{"norm_place": "pre", "qk_norm": true, "tie_embeddings": false, "init_std_o": 0.0, "grad_clip": 1.0}
Each number is 50 + 12 x the weight over the matrix's rms, rounded and kept within 0 to 99. Layers, rows and columns count from 0.

# layer 6 MLP down, 64x256, rms 0.0716, rows 0-54, columns 0-127
46 62 31 53 58 45 81 47 55 62 42 42 57 41 51 52 62 39 60 28 70 69 50 47 37 55 48 47 74 56 53 60 28 50 52 38 61 48 44 73 69 25 63 80 59 52 53 45 56 57 56 47 43 40 72 48 40 62 45 34 46 65 57 51 35 49 30 40 37 41 61 41 51 31 38 64 54 40 67 28 60 63 31 24 50 63 39 56 41 58 63 44 46 35 31 57 59 41 42 38 49 59 58 44 50 33 69 23 66 51 41 35 43 57 23 47 37 44 60 64 66 33 22 65 53 56 45 62
52 44 60 49 32 72 50 43 33 52 31 50 63 35 51 34 67 50 25 66 49 60 43 30 62 34 80 65 41 67 41 67 42 60 41 38 54 52 65 71 71 50 41 49 35 36 74 47 60 42 58 67 46 52 50 59 54 47 77 41 53 33 42 43 40 34 46 43 48 53 55 42 41 49 45 60 65 72 49 50 65 45 64 52 62 52 36 51 60 52 41 59 52 36 73 60 58 68 56 46 67 48 55 49 41 39 50 50 11 52 61 48 45 45 34 71 42 49 45 69 26 51 47 29 49 56 54 42
74 50 48 55 50 54 54 44 56 55 39 63 51 50 41 50 52 48 56 64 62 52 53 42 47 46 65 53 38 47 41 61 45 52 34 53 57 44 55 47 64 56 71 57 53 37 43 50 39 55 48 46 50 56 22 64 65 47 47 74 67 48 34 62 53 53 71 51 52 58 57 65 52 57 56 62 66 65 65 73 37 52 32 48 48 61 52 56 61 42 71 34 58 24 41 56 62 71 55 58 45 41 58 36 52 50 41 20 57 64 54 53 61 44 66 57 54 57 45 65 39 52 39 42 46 51 41 26
48 38 46 53 41 62 44 48 30 55 49 53 48 48 35 57 39 47 56 53 60 38 36 25 51 56 64 45 63 57 39 65 56 55 60 41 75 51 66 37 48 39 69 47 30 24 55 58 55 59 65 46 43 59 48 44 50 67 31 56 60 17 72 51 56 45 29 66 59 49 57 38 48 68 59 49 32 48 37 60 61 54 59 50 57 78 39 45 51 49 55 48 53 64 80 48 62 65 52 46 66 63 40 41 65 59 51 49 26 59 39 67 52 39 41 57 42 64 74 34 30 35 52 45 52 55 50 69
47 41 47 54 42 34 45 36 54 64 46 55 40 36 54 55 46 61 48 43 54 59 48 62 31 47 48 46 74 58 51 61 37 54 45 32 53 53 55 39 54 63 40 34 28 65 61 22 63 34 56 48 63 45 67 45 47 54 48 28 50 46 73 54 40 52 65 50 51 45 52 26 57 67 48 33 66 30 60 50 49 33 37 56 66 57 65 50 83 46 47 43 31 17 52 47 66 43 52 63 51 68 31 63 46 49 40 59 34 73 59 49 64 66 36 42 30 61 43 49 31 47 55 51 36 46 57 73
48 49 70 51 63 41 51 46 44 37 42 39 49 76 57 63 46 43 53 60 49 58 57 52 59 40 67 60 48 56 60 56 55 33 44 39 55 60 63 34 57 35 41 61 35 52 62 47 48 57 34 60 80 41 59 43 52 47 43 40 43 51 42 59 57 82 32 39 52 29 50 67 48 58 48 51 61 44 66 25 44 39 50 36 50 60 53 45 37 48 60 43 52 31 47 57 58 58 33 42 54 75 50 49 53 38 48 46 50 41 43 44 55 66 36 56 56 48 54 46 65 58 45 40 53 58 44 48
30 42 43 63 42 52 40 32 54 44 68 76 37 53 53 54 53 64 57 39 58 46 42 59 47 56 43 56 43 33 55 52 45 52 35 58 52 38 65 61 33 48 45 64 26 47 49 59 56 54 51 54 64 47 65 60 53 73 51 39 53 43 49 37 55 46 68 49 71 59 50 51 50 48 46 55 32 52 52 31 59 25 39 61 51 66 28 53 49 51 51 56 58 40 51 53 65 49 40 59 37 49 61 56 58 40 50 40 37 54 50 54 60 41 56 46 45 40 48 55 48 67 40 49 39 50 65 57
62 32 68 61 47 50 43 34 43 48 74 56 31 41 58 50 35 75 45 52 50 58 60 65 66 49 66 57 61 45 55 69 54 60 30 68 69 48 47 16 48 39 41 58 49 53 35 41 58 52 57 37 40 52 41 63 46 29 30 52 65 46 41 49 48 59 40 54 52 54 43 68 63 53 51 49 44 62 31 67 74 50 52 54 51 32 54 47 37 49 51 42 59 42 42 74 36 44 42 71 56 32 59 59 67 64 35 46 69 60 42 61 44 49 41 64 69 47 33 50 46 70 55 44 44 56 49 47
38 65 47 62 57 48 49 76 60 36 49 57 43 57 32 56 60 53 58 36 56 45 64 44 30 61 60 42 30 55 82 64 59 68 46 55 20 38 36 41 63 19 40 72 73 66 37 47 50 44 45 64 08 52 71 48 40 40 40 33 47 52 65 42 56 42 53 48 50 54 47 52 25 74 18 62 46 49 38 64 47 45 46 18 42 43 67 60 55 66 74 29 42 33 48 52 69 32 47 37 40 53 43 32 56 49 41 70 38 46 47 49 42 84 42 73 49 58 32 54 51 46 62 45 56 47 32 61
44 47 41 33 51 61 40 41 27 58 20 45 45 53 32 49 57 54 57 69 39 48 38 46 69 62 49 34 62 43 44 40 42 51 56 55 49 61 75 61 41 67 36 69 58 46 36 52 76 49 71 46 65 41 51 56 36 39 65 42 46 49 51 61 64 56 46 40 70 53 54 46 40 70 40 64 54 24 64 51 71 44 60 55 55 47 59 37 40 51 78 84 45 63 79 42 61 41 44 28 46 35 64 49 63 69 61 46 30 64 56 72 45 70 41 72 33 58 57 50 64 54 42 61 50 53 36 39
50 61 36 59 68 53 59 45 44 60 56 47 62 54 61 49 54 68 81 63 59 46 46 43 52 44 46 77 40 40 46 38 36 44 52 43 59 63 49 61 16 48 59 33 66 45 53 39 31 46 49 55 45 49 42 46 53 66 31 46 42 69 53 58 43 36 46 64 52 36 51 41 58 54 28 58 56 53 24 59 43 63 65 67 59 34 41 43 70 43 61 60 34 53 36 46 35 43 60 43 62 45 46 55 65 48 54 36 31 32 56 40 46 46 31 41 57 48 36 57 52 48 36 38 48 60 53 51
50 56 72 32 66 46 45 47 61 54 39 28 38 65 63 67 49 50 30 46 46 51 36 40 38 55 52 49 69 37 80 31 45 35 69 56 51 14 32 40 46 47 73 38 42 58 57 63 54 44 57 42 71 49 39 46 38 37 60 53 37 44 49 58 53 35 36 44 47 48 50 52 45 48 52 57 72 62 57 17 56 30 68 22 44 47 51 54 53 45 54 46 44 62 61 36 53 50 53 43 60 41 51 49 55 42 49 43 73 29 44 67 44 53 31 36 54 37 62 49 52 55 68 53 33 66 60 59
50 36 51 65 42 40 46 66 44 23 56 51 77 28 63 44 44 53 51 73 31 57 45 53 39 55 39 50 61 51 50 44 43 46 58 49 32 59 74 36 72 64 47 62 33 47 40 67 40 37 34 61 40 53 62 51 50 42 30 67 44 63 58 51 49 30 54 61 58 50 50 39 31 34 60 44 50 43 37 62 61 44 33 49 31 55 57 62 65 46 60 39 41 39 46 34 61 54 51 45 67 49 54 46 50 45 41 60 38 59 43 56 58 48 60 49 76 51 42 41 38 58 58 64 43 32 37 56
54 55 42 64 27 51 32 65 42 53 45 55 48 51 46 27 59 49 34 40 35 65 54 39 37 53 54 39 66 31 63 47 36 34 70 64 69 51 40 83 27 67 41 12 53 33 44 71 35 64 50 49 55 46 42 34 45 31 66 58 41 62 42 55 68 43 43 46 31 60 55 61 34 37 02 60 48 52 32 55 29 41 52 40 76 49 54 26 50 63 60 61 32 50 62 39 57 55 60 73 32 65 78 38 45 42 62 55 47 44 55 55 59 45 66 34 65 31 57 61 45 61 39 59 56 37 47 48
56 43 42 63 35 47 28 57 61 52 46 54 50 17 51 38 49 41 44 50 48 52 66 69 51 61 49 32 30 49 31 37 42 59 46 47 63 49 53 47 65 33 56 42 55 49 68 44 37 51 47 46 54 53 69 49 49 76 71 46 43 41 63 59 46 48 44 57 33 54 61 56 56 35 62 57 46 54 36 51 59 52 29 61 48 67 43 30 57 52 51 54 45 49 50 48 52 54 49 37 58 48 37 36 34 43 48 56 49 31 55 45 48 40 55 24 70 40 39 56 48 29 44 66 45 69 53 22
49 28 30 47 37 46 31 47 53 56 54 32 39 36 29 38 47 47 49 61 49 63 42 55 45 55 51 36 39 30 46 46 48 47 60 45 56 62 55 63 47 45 24 36 64 47 59 51 64 49 40 73 62 50 62 69 55 51 49 55 59 58 68 40 66 55 56 53 33 42 39 63 63 47 42 42 35 52 58 70 24 51 17 59 57 38 61 37 50 53 67 30 50 42 52 57 45 51 73 61 56 53 50 51 43 39 50 50 45 59 63 51 42 59 17 51 54 55 50 57 54 81 33 59 68 57 60 30
61 39 63 61 68 37 61 48 50 54 55 38 33 59 71 63 41 62 40 73 62 56 47 39 58 44 57 59 71 37 35 54 54 58 66 35 48 80 33 38 41 72 34 51 58 61 41 45 47 55 52 34 57 53 09 64 37 55 37 61 62 20 52 73 38 34 61 54 68 49 68 18 47 43 54 42 67 44 36 47 61 58 42 72 53 59 53 55 48 65 36 58 54 66 50 66 52 47 40 47 43 45 46 43 59 39 52 50 27 69 52 57 40 59 44 19 60 57 36 49 39 36 31 36 29 57 40 29
55 73 51 55 40 38 56 41 46 08 55 66 37 71 73 35 40 95 38 22 50 54 31 50 38 39 17 45 65 42 31 54 50 33 54 51 43 16 20 80 41 64 49 28 76 22 42 38 53 46 43 51 64 48 46 47 51 51 57 51 51 39 67 67 55 66 53 54 62 56 50 59 52 48 59 30 47 54 39 60 65 44 63 72 47 44 46 34 63 36 45 18 75 28 66 57 28 45 58 49 50 66 50 32 64 60 47 47 49 41 57 56 44 17 27 38 45 51 71 73 45 43 76 47 51 59 44 51
47 58 56 51 59 48 51 55 70 65 44 32 53 58 44 35 53 41 51 39 43 51 54 62 39 59 35 48 58 55 52 46 27 41 38 36 52 42 66 60 70 41 48 52 55 57 60 57 48 46 50 30 35 54 56 49 51 50 54 40 45 50 52 58 42 40 37 50 49 47 43 49 70 41 70 48 50 44 63 61 54 63 49 66 62 64 66 24 44 42 58 56 66 68 32 52 68 40 39 54 27 40 52 56 41 51 67 43 44 51 40 50 41 54 58 35 40 43 55 46 49 58 42 55 57 38 37 61
51 58 52 44 55 42 30 51 56 57 54 51 59 44 63 28 48 50 40 55 34 41 74 65 83 52 48 50 63 52 44 42 42 50 52 52 27 45 53 44 61 63 73 57 46 71 56 62 31 45 55 55 38 49 09 40 61 34 59 57 46 53 38 38 38 77 50 62 33 50 55 85 50 54 47 55 42 75 66 30 22 57 49 47 38 30 61 35 59 51 33 46 56 36 65 53 60 56 55 64 61 43 43 56 45 56 63 62 12 38 44 55 50 56 44 37 46 43 52 60 66 39 22 63 52 48 49 22
48 54 62 40 55 64 29 33 34 52 43 71 56 55 21 46 55 30 45 27 45 55 40 44 36 27 72 47 49 56 43 51 69 42 66 40 56 46 52 59 29 38 44 56 51 56 52 52 42 43 59 71 36 44 66 39 52 74 50 45 50 62 74 75 25 53 48 45 72 62 38 40 61 45 30 59 46 30 55 72 46 64 70 49 49 30 29 51 56 38 53 38 32 66 54 44 45 61 62 61 48 48 58 38 34 54 49 53 51 57 68 51 47 37 54 58 58 51 48 45 43 54 59 72 66 50 52 37
62 41 38 52 53 82 59 61 52 38 25 60 49 58 67 58 30 51 53 63 56 61 42 49 62 48 54 54 15 59 65 64 54 45 39 57 37 62 43 46 53 56 52 36 66 73 31 61 61 44 63 50 39 40 57 47 42 54 50 47 44 43 61 30 60 51 55 46 22 71 51 38 42 53 58 38 27 44 41 49 42 58 54 45 22 52 63 53 60 48 57 77 54 39 51 55 25 64 29 38 65 54 49 54 59 40 55 50 38 48 61 48 45 48 65 33 53 65 56 46 41 71 48 45 45 54 36 74
31 55 30 40 47 74 56 65 54 50 44 46 54 46 19 59 43 46 48 49 52 72 53 53 51 40 61 59 38 51 77 49 46 63 45 64 38 61 45 77 58 29 51 44 52 71 53 58 49 61 42 33 26 41 65 37 67 67 63 50 55 59 31 45 60 43 52 53 40 55 51 53 26 30 44 53 49 58 70 26 47 24 47 46 18 64 63 58 46 57 38 52 39 48 56 57 60 48 31 51 53 39 57 60 45 59 77 59 29 48 37 52 37 54 38 78 56 48 60 45 66 48 63 36 38 49 30 51
56 45 46 60 70 44 65 49 49 43 71 38 38 36 68 59 47 49 51 73 36 53 38 30 58 70 56 42 39 57 57 37 63 39 36 59 50 47 53 60 55 33 31 37 57 31 43 48 42 52 63 70 42 54 41 46 58 62 56 44 47 32 55 58 83 54 40 50 72 47 36 46 32 42 64 35 46 55 37 28 50 71 50 74 52 32 45 33 57 66 49 39 68 48 66 52 38 60 58 62 39 47 47 58 43 55 53 28 45 55 52 59 43 30 73 27 72 30 61 75 27 53 45 36 48 47 52 32
59 62 56 48 38 25 47 57 55 57 46 50 48 37 43 34 69 44 53 39 53 50 50 75 45 40 40 44 57 34 32 31 73 49 31 54 67 30 68 51 26 59 59 34 46 46 49 56 25 45 34 40 40 53 56 44 55 39 63 45 51 84 47 56 41 49 33 52 33 46 30 54 61 47 59 37 73 39 47 49 54 52 68 60 25 51 43 52 50 48 51 49 33 44 70 30 34 57 53 38 54 47 58 32 40 54 55 78 54 38 38 66 68 41 60 91 21 43 58 63 58 36 62 64 74 75 37 47
37 75 52 39 46 67 51 36 74 66 60 34 44 55 52 60 57 38 54 44 40 51 54 31 44 33 68 63 47 55 62 56 42 49 52 44 12 81 45 49 42 52 62 50 51 49 49 42 45 72 29 49 53 44 33 45 70 49 60 52 47 42 52 42 49 53 49 33 43 34 50 48 62 31 62 55 41 75 58 60 47 52 53 45 25 52 43 32 51 47 37 60 25 72 47 52 55 61 54 51 59 57 41 48 34 38 65 27 61 26 46 52 57 63 48 37 49 40 55 63 56 33 36 54 36 54 50 58
63 51 30 43 42 43 70 44 53 73 51 57 26 44 58 48 29 47 63 48 61 27 72 59 52 46 44 57 51 63 48 49 75 63 16 44 38 56 51 46 44 60 60 47 65 59 66 65 38 45 57 68 56 57 48 58 57 47 52 42 70 49 54 39 49 47 47 56 53 42 45 56 42 67 53 53 62 51 70 54 34 54 48 57 48 43 63 51 54 42 49 67 42 72 52 47 50 40 43 64 41 44 73 53 53 47 35 40 82 61 62 53 50 47 68 43 50 48 39 29 58 49 45 59 42 49 42 48
58 60 59 75 67 70 38 49 61 46 63 59 34 70 48 59 45 40 54 61 53 51 39 47 60 49 55 49 50 54 56 40 66 39 33 46 50 62 38 61 38 73 42 60 48 78 49 62 35 40 51 39 42 52 33 46 54 47 41 80 34 59 41 56 56 73 40 44 36 46 81 58 49 49 42 56 58 54 37 55 59 56 61 47 65 31 42 24 66 53 58 54 45 59 68 44 52 61 40 46 53 52 62 53 61 55 38 42 36 34 66 57 43 26 56 52 61 65 74 51 58 49 43 67 40 52 39 62
41 48 42 47 47 51 65 53 45 48 39 76 54 57 49 39 59 54 36 35 36 48 40 52 83 53 53 53 41 64 47 48 45 60 69 58 36 39 48 66 30 73 54 37 69 37 62 47 38 41 35 47 40 44 62 37 35 38 26 42 42 66 27 38 45 46 72 51 85 44 43 55 57 65 36 70 42 30 67 41 54 35 44 31 52 54 42 44 55 45 29 56 68 67 46 52 28 50 64 53 45 47 78 54 46 70 54 47 77 44 61 47 47 47 50 64 23 28 53 56 25 61 34 65 42 32 62 63
48 47 33 50 35 44 51 36 50 62 62 59 45 44 57 50 46 61 49 45 51 49 74 63 50 52 37 54 50 52 34 62 55 60 48 39 57 48 45 40 51 74 54 50 49 45 58 64 59 32 51 57 71 52 51 56 53 54 39 50 66 55 56 61 49 53 61 67 46 45 47 43 41 80 65 57 61 58 60 47 45 58 69 45 53 50 72 60 61 30 43 41 35 64 49 57 46 50 60 61 50 57 37 49 59 45 64 63 40 59 60 42 60 39 50 51 48 68 41 41 60 36 54 56 46 22 44 53
44 48 50 36 45 44 58 63 54 36 57 49 47 43 65 64 64 31 67 51 57 63 68 59 55 36 51 53 36 60 66 82 45 60 42 53 50 54 57 53 67 43 57 52 68 50 53 59 39 55 32 39 34 51 41 52 42 34 37 43 65 39 66 44 44 61 34 28 23 48 27 70 53 36 16 54 48 54 63 41 49 64 28 32 46 48 59 50 27 62 47 39 43 50 50 63 61 37 72 54 57 80 49 52 59 43 55 56 76 58 19 49 45 41 51 67 58 42 51 41 57 43 46 50 70 50 51 37
37 36 61 58 63 43 84 71 52 57 67 46 40 50 52 57 50 59 42 54 40 35 42 31 47 68 58 21 32 45 14 34 38 49 53 58 49 52 34 53 60 49 46 51 56 39 28 46 55 49 33 77 68 51 67 44 60 37 77 43 30 64 32 59 68 16 57 58 52 30 39 48 55 40 56 48 29 43 57 77 42 73 42 43 54 52 39 50 31 35 45 65 59 77 60 42 19 55 58 58 52 48 58 33 40 53 49 43 89 36 58 39 65 46 57 36 28 43 46 54 64 54 42 41 58 50 56 38
40 40 46 64 54 56 59 39 39 52 38 50 52 52 47 55 46 48 50 54 54 41 68 54 44 44 38 64 46 18 37 75 57 62 39 44 43 72 64 36 22 42 72 51 22 65 44 47 87 58 40 65 42 55 68 58 55 65 55 76 75 21 53 68 55 56 63 38 19 51 47 33 65 40 69 51 20 65 45 62 40 43 39 36 62 65 53 40 48 36 30 55 65 63 40 57 52 47 55 47 57 49 47 72 33 51 37 33 49 67 72 43 43 41 71 53 47 49 45 42 45 43 73 59 57 65 56 68
40 30 50 63 43 27 24 52 30 54 61 38 50 40 58 35 57 34 42 59 29 53 20 58 63 22 43 60 49 41 69 32 67 45 57 38 46 43 65 62 35 54 61 53 59 63 45 57 46 39 49 43 66 53 47 41 56 42 47 71 33 34 40 45 59 42 35 78 34 41 48 34 56 58 54 57 54 42 44 62 44 66 34 49 62 33 27 54 55 51 50 47 48 72 66 38 51 43 64 67 72 47 53 71 26 72 60 31 49 47 50 71 40 63 35 54 60 55 46 52 53 64 63 52 60 29 57 70
46 45 83 57 53 50 58 37 49 78 81 56 38 47 58 47 56 51 55 39 46 57 41 67 46 54 52 42 68 55 34 47 57 50 67 40 25 46 34 47 62 38 46 43 45 61 57 47 57 56 61 49 54 46 51 46 57 50 55 40 42 68 41 55 65 71 56 43 71 42 50 27 52 65 64 53 21 44 51 62 52 64 41 64 54 59 58 53 60 53 55 57 37 66 15 44 55 49 64 44 43 31 52 68 49 32 43 45 29 45 53 46 41 58 40 52 60 58 45 42 50 40 61 51 47 45 46 64
45 66 32 42 67 56 47 38 63 50 52 31 64 40 47 77 34 46 52 41 44 42 59 45 46 55 35 31 48 74 58 44 37 48 43 60 43 41 57 39 76 71 48 68 33 57 41 55 33 31 38 40 40 48 36 55 42 53 42 43 44 64 63 31 46 50 47 33 55 35 58 39 39 60 60 48 62 52 56 56 66 43 87 41 40 52 50 88 58 40 48 57 36 52 55 40 64 56 19 44 41 42 60 69 62 59 63 65 40 48 29 44 75 58 44 38 54 50 45 50 67 22 69 47 58 52 56 52
55 67 34 38 42 43 56 59 51 45 47 36 50 50 51 30 48 41 74 34 64 52 53 64 56 41 52 58 54 44 40 85 42 67 56 44 58 47 36 29 49 50 28 55 45 66 61 52 55 47 55 63 60 42 49 60 39 65 57 63 58 45 53 23 60 54 57 60 48 48 57 57 42 55 37 50 41 38 62 44 56 51 32 47 50 43 41 52 46 54 46 50 55 48 57 72 47 50 41 59 54 57 45 41 45 35 42 57 38 56 43 59 62 42 62 45 54 45 34 64 58 46 23 54 68 49 49 55
64 56 57 34 52 46 55 50 32 53 67 66 60 31 54 55 30 54 52 41 45 43 42 57 41 49 55 56 52 59 75 36 51 51 60 48 46 44 50 41 49 59 62 52 63 24 60 56 27 65 53 56 47 47 61 78 53 41 40 42 55 41 55 34 36 32 35 53 53 51 59 40 36 53 44 40 51 48 57 43 44 39 49 41 52 54 53 52 38 52 43 53 65 82 53 50 62 42 45 33 49 50 67 66 44 79 42 55 56 58 53 59 58 34 72 30 37 50 35 47 45 36 39 56 36 46 52 53
35 22 49 37 36 31 42 70 50 38 60 55 65 35 47 52 35 55 60 34 49 26 56 46 28 42 38 56 44 50 45 44 73 57 61 54 45 58 72 43 57 39 56 56 60 43 61 23 49 56 44 43 45 50 49 34 52 40 45 38 44 52 58 42 56 40 39 45 63 56 59 43 53 63 46 42 50 55 63 34 30 47 50 50 52 65 44 65 28 83 37 30 56 61 28 45 57 35 58 52 53 41 46 50 57 99 39 47 55 36 37 49 54 45 50 47 40 57 58 60 59 62 51 43 60 67 56 21
58 68 31 49 52 69 28 53 55 64 57 51 48 60 51 46 43 59 23 47 54 49 40 34 71 46 61 52 42 44 85 70 38 57 43 58 49 41 70 49 60 72 42 51 39 54 38 51 57 47 60 60 48 47 42 41 62 51 67 66 62 43 54 77 32 35 39 47 18 62 36 59 59 25 39 45 60 41 29 59 61 06 48 67 36 38 46 62 67 53 43 54 56 50 67 56 46 53 53 40 49 82 54 50 42 48 40 71 66 43 57 54 48 35 59 49 64 56 60 33 48 49 46 40 48 43 60 54
70 39 60 53 43 43 30 49 80 44 53 61 31 55 42 30 55 37 58 52 63 62 39 44 42 45 31 64 60 61 77 60 49 55 60 62 40 37 46 48 68 38 62 22 42 72 47 58 60 40 50 29 40 60 55 57 20 64 47 66 51 42 33 25 73 61 62 80 29 39 47 66 22 44 36 44 69 40 55 57 52 49 67 33 46 62 56 36 50 58 48 53 22 24 57 60 38 35 48 57 50 32 48 73 66 31 48 63 29 65 39 55 25 70 29 62 51 50 41 46 47 55 44 36 62 63 49 35
51 58 42 39 53 37 40 39 47 53 41 44 69 61 41 39 58 54 41 53 46 51 43 39 59 47 48 46 55 71 44 37 46 44 36 45 55 64 45 68 69 32 62 61 49 61 51 37 69 51 46 45 68 50 38 45 25 48 47 38 38 49 66 55 59 44 40 58 68 43 68 54 53 50 58 62 52 53 34 40 37 49 50 51 44 12 38 66 49 58 65 42 48 15 54 34 56 29 52 67 56 46 48 30 45 43 62 65 57 40 42 63 54 58 62 73 48 49 51 59 42 43 40 33 37 47 51 66
38 36 59 50 24 47 63 46 58 33 75 49 53 39 50 53 34 56 42 72 46 58 74 46 36 45 35 49 46 53 47 35 77 35 43 76 45 55 32 71 32 51 52 54 48 69 49 57 33 56 43 38 54 37 68 38 50 57 57 44 33 29 39 43 61 52 55 34 44 51 42 60 52 58 45 47 65 60 49 36 59 45 31 42 49 39 48 54 62 60 40 46 48 49 54 43 44 42 69 58 36 56 47 50 47 27 55 29 52 31 58 38 50 54 53 46 42 74 45 59 57 41 48 45 38 37 75 34
46 56 54 58 46 44 32 62 41 25 27 61 42 38 53 61 46 61 41 66 51 44 42 42 51 66 38 52 56 61 38 37 78 17 40 41 37 41 70 53 58 49 38 45 61 42 47 49 41 52 44 41 38 45 72 37 40 60 66 58 37 64 47 67 20 75 52 34 61 53 54 40 66 69 48 68 39 51 54 33 61 77 59 52 50 41 22 64 52 42 48 58 54 50 50 61 34 43 44 53 64 63 49 56 59 69 57 40 42 47 31 44 36 60 58 47 40 63 73 53 22 29 54 45 51 32 66 41
69 43 51 28 41 37 47 68 50 50 44 23 48 70 55 50 47 54 38 47 47 34 44 43 37 47 42 53 47 56 25 28 50 65 29 57 61 69 57 60 71 53 35 80 62 55 65 60 56 70 35 55 59 54 74 30 53 23 50 63 36 27 49 31 57 55 62 45 48 45 42 44 47 69 56 60 45 52 55 45 47 41 36 49 50 59 68 57 51 37 33 49 81 28 42 37 28 31 35 42 60 59 46 66 45 54 46 59 48 45 58 29 32 73 55 50 50 59 46 50 57 62 55 44 55 58 63 60
60 77 68 53 66 66 36 37 48 66 58 45 47 56 16 45 63 69 37 52 45 31 70 55 53 49 43 65 35 77 40 32 38 46 64 52 52 46 40 40 40 41 47 74 48 33 64 38 46 51 48 51 80 43 45 28 50 58 63 48 35 66 27 38 59 45 64 55 55 53 47 52 34 39 57 37 53 42 72 41 53 54 56 72 35 54 38 54 46 36 47 69 50 36 39 31 59 51 40 51 62 42 59 55 37 63 40 35 49 35 58 56 78 43 65 51 62 45 62 45 41 40 38 57 47 48 56 58
23 51 47 73 48 59 54 43 46 67 51 49 51 41 54 74 75 57 51 57 42 64 59 54 50 67 67 55 32 50 54 45 35 46 61 45 33 64 35 54 25 44 47 74 64 45 60 48 41 42 32 61 48 45 44 48 47 51 51 49 38 68 60 46 39 60 65 54 62 54 66 54 56 37 83 58 50 59 50 49 50 52 56 48 82 60 42 47 56 38 62 46 43 53 38 48 43 53 59 57 42 67 46 37 44 49 48 60 44 42 42 23 20 63 51 38 53 31 44 54 64 40 45 58 37 35 61 59
49 64 60 30 48 61 76 56 58 53 57 65 52 48 58 54 50 30 51 65 37 39 21 70 58 40 44 20 47 11 30 36 39 35 51 44 70 44 45 59 65 51 60 45 42 46 61 44 56 53 64 33 40 56 43 64 52 43 65 61 48 23 31 67 24 41 51 38 62 55 81 49 52 84 35 47 43 55 50 46 60 36 30 32 58 45 54 36 54 53 29 49 55 58 13 40 38 65 62 51 61 42 73 51 66 00 45 48 43 36 57 65 51 62 39 46 59 76 53 52 82 48 49 62 41 52 60 46
48 51 61 57 65 54 52 63 62 60 59 46 55 72 68 58 45 42 50 35 46 52 49 49 46 56 43 51 50 51 40 48 72 59 45 58 55 39 52 52 54 57 47 31 55 64 44 54 62 61 57 40 36 55 23 52 73 44 46 49 55 43 56 31 41 51 50 71 67 41 40 42 48 49 77 39 39 43 13 50 49 43 48 58 59 65 63 47 39 50 51 66 65 53 48 45 30 38 46 51 32 53 44 62 62 62 46 43 78 58 44 50 44 49 65 45 53 70 66 40 34 77 59 50 82 40 63 66
50 64 53 55 61 66 60 36 75 77 52 48 68 55 10 45 51 40 51 50 55 58 52 44 58 75 41 49 53 37 63 60 42 52 40 59 57 25 60 54 45 37 31 25 44 65 44 26 56 22 55 53 38 54 57 35 42 71 59 48 57 69 24 44 46 37 47 46 60 44 47 27 62 33 40 44 61 26 44 49 86 53 56 64 60 67 49 71 29 50 39 46 46 30 37 51 54 62 43 57 37 49 34 38 49 60 63 52 68 62 40 43 48 72 31 66 41 63 52 55 50 57 43 54 61 60 52 38
48 44 56 47 56 47 36 47 37 42 36 48 77 40 69 42 44 32 63 48 53 56 50 35 65 54 52 16 52 35 50 44 56 47 69 72 58 48 39 64 30 40 58 62 69 38 43 29 44 70 62 35 60 50 46 45 56 44 51 48 52 39 52 44 41 32 71 53 60 54 60 38 61 36 59 57 58 53 63 64 47 62 38 53 18 54 42 63 20 55 40 57 59 41 35 52 49 62 58 26 36 35 49 58 58 41 40 33 66 58 44 56 45 38 43 60 37 65 73 50 49 50 27 38 48 41 49 54
74 49 60 41 49 38 60 63 34 32 40 55 45 70 30 58 61 49 51 37 59 41 50 55 61 53 52 59 42 58 67 62 30 60 58 43 49 59 55 20 56 35 45 66 36 39 41 36 60 52 46 65 56 57 56 53 40 35 57 69 68 55 57 58 69 56 48 24 53 48 44 52 52 52 60 45 55 35 40 50 57 53 72 60 67 53 75 52 59 46 70 65 59 51 33 55 49 54 56 39 61 67 36 40 53 44 53 65 72 48 39 37 55 57 53 51 55 59 42 16 43 45 57 40 46 51 36 52
53 48 46 52 43 53 51 56 36 64 37 45 32 48 58 45 50 55 39 53 43 28 31 28 37 36 49 61 50 46 57 49 47 71 56 46 62 48 51 50 43 74 43 71 42 53 50 40 31 41 65 58 40 61 26 56 37 58 50 29 61 64 50 51 51 61 38 49 35 62 45 37 72 50 54 65 49 72 52 71 48 57 83 42 54 48 53 52 48 53 55 49 45 71 64 52 66 30 53 53 39 38 55 51 40 59 39 59 42 54 53 54 70 42 60 49 57 49 43 59 50 71 61 29 53 55 42 52
67 50 42 42 55 57 70 44 58 23 57 36 52 52 75 50 55 54 46 76 59 25 53 38 45 58 42 25 32 45 67 64 59 42 45 53 51 32 48 33 26 65 57 45 35 25 47 47 56 44 64 44 16 55 45 69 50 46 59 57 66 53 35 61 40 70 45 43 60 67 19 60 48 32 43 44 67 59 55 60 39 56 70 43 41 49 52 54 49 75 61 54 50 55 64 66 48 52 43 73 54 51 50 44 59 55 66 71 43 56 51 53 52 58 77 44 42 44 28 34 50 43 70 47 52 58 50 30
53 53 45 46 68 37 58 42 47 32 41 65 64 56 52 50 44 49 58 62 58 56 58 70 62 65 62 63 54 56 42 53 96 72 66 61 47 73 43 18 37 56 65 29 55 25 57 48 39 65 53 65 60 55 50 55 68 30 45 39 45 41 36 44 72 37 59 26 44 81 41 69 55 35 56 31 59 36 38 47 46 18 40 46 62 43 42 49 35 41 43 51 58 73 40 48 36 61 37 56 23 52 62 38 62 41 33 51 47 64 48 52 39 45 50 50 45 50 54 30 25 46 51 50 56 63 58 52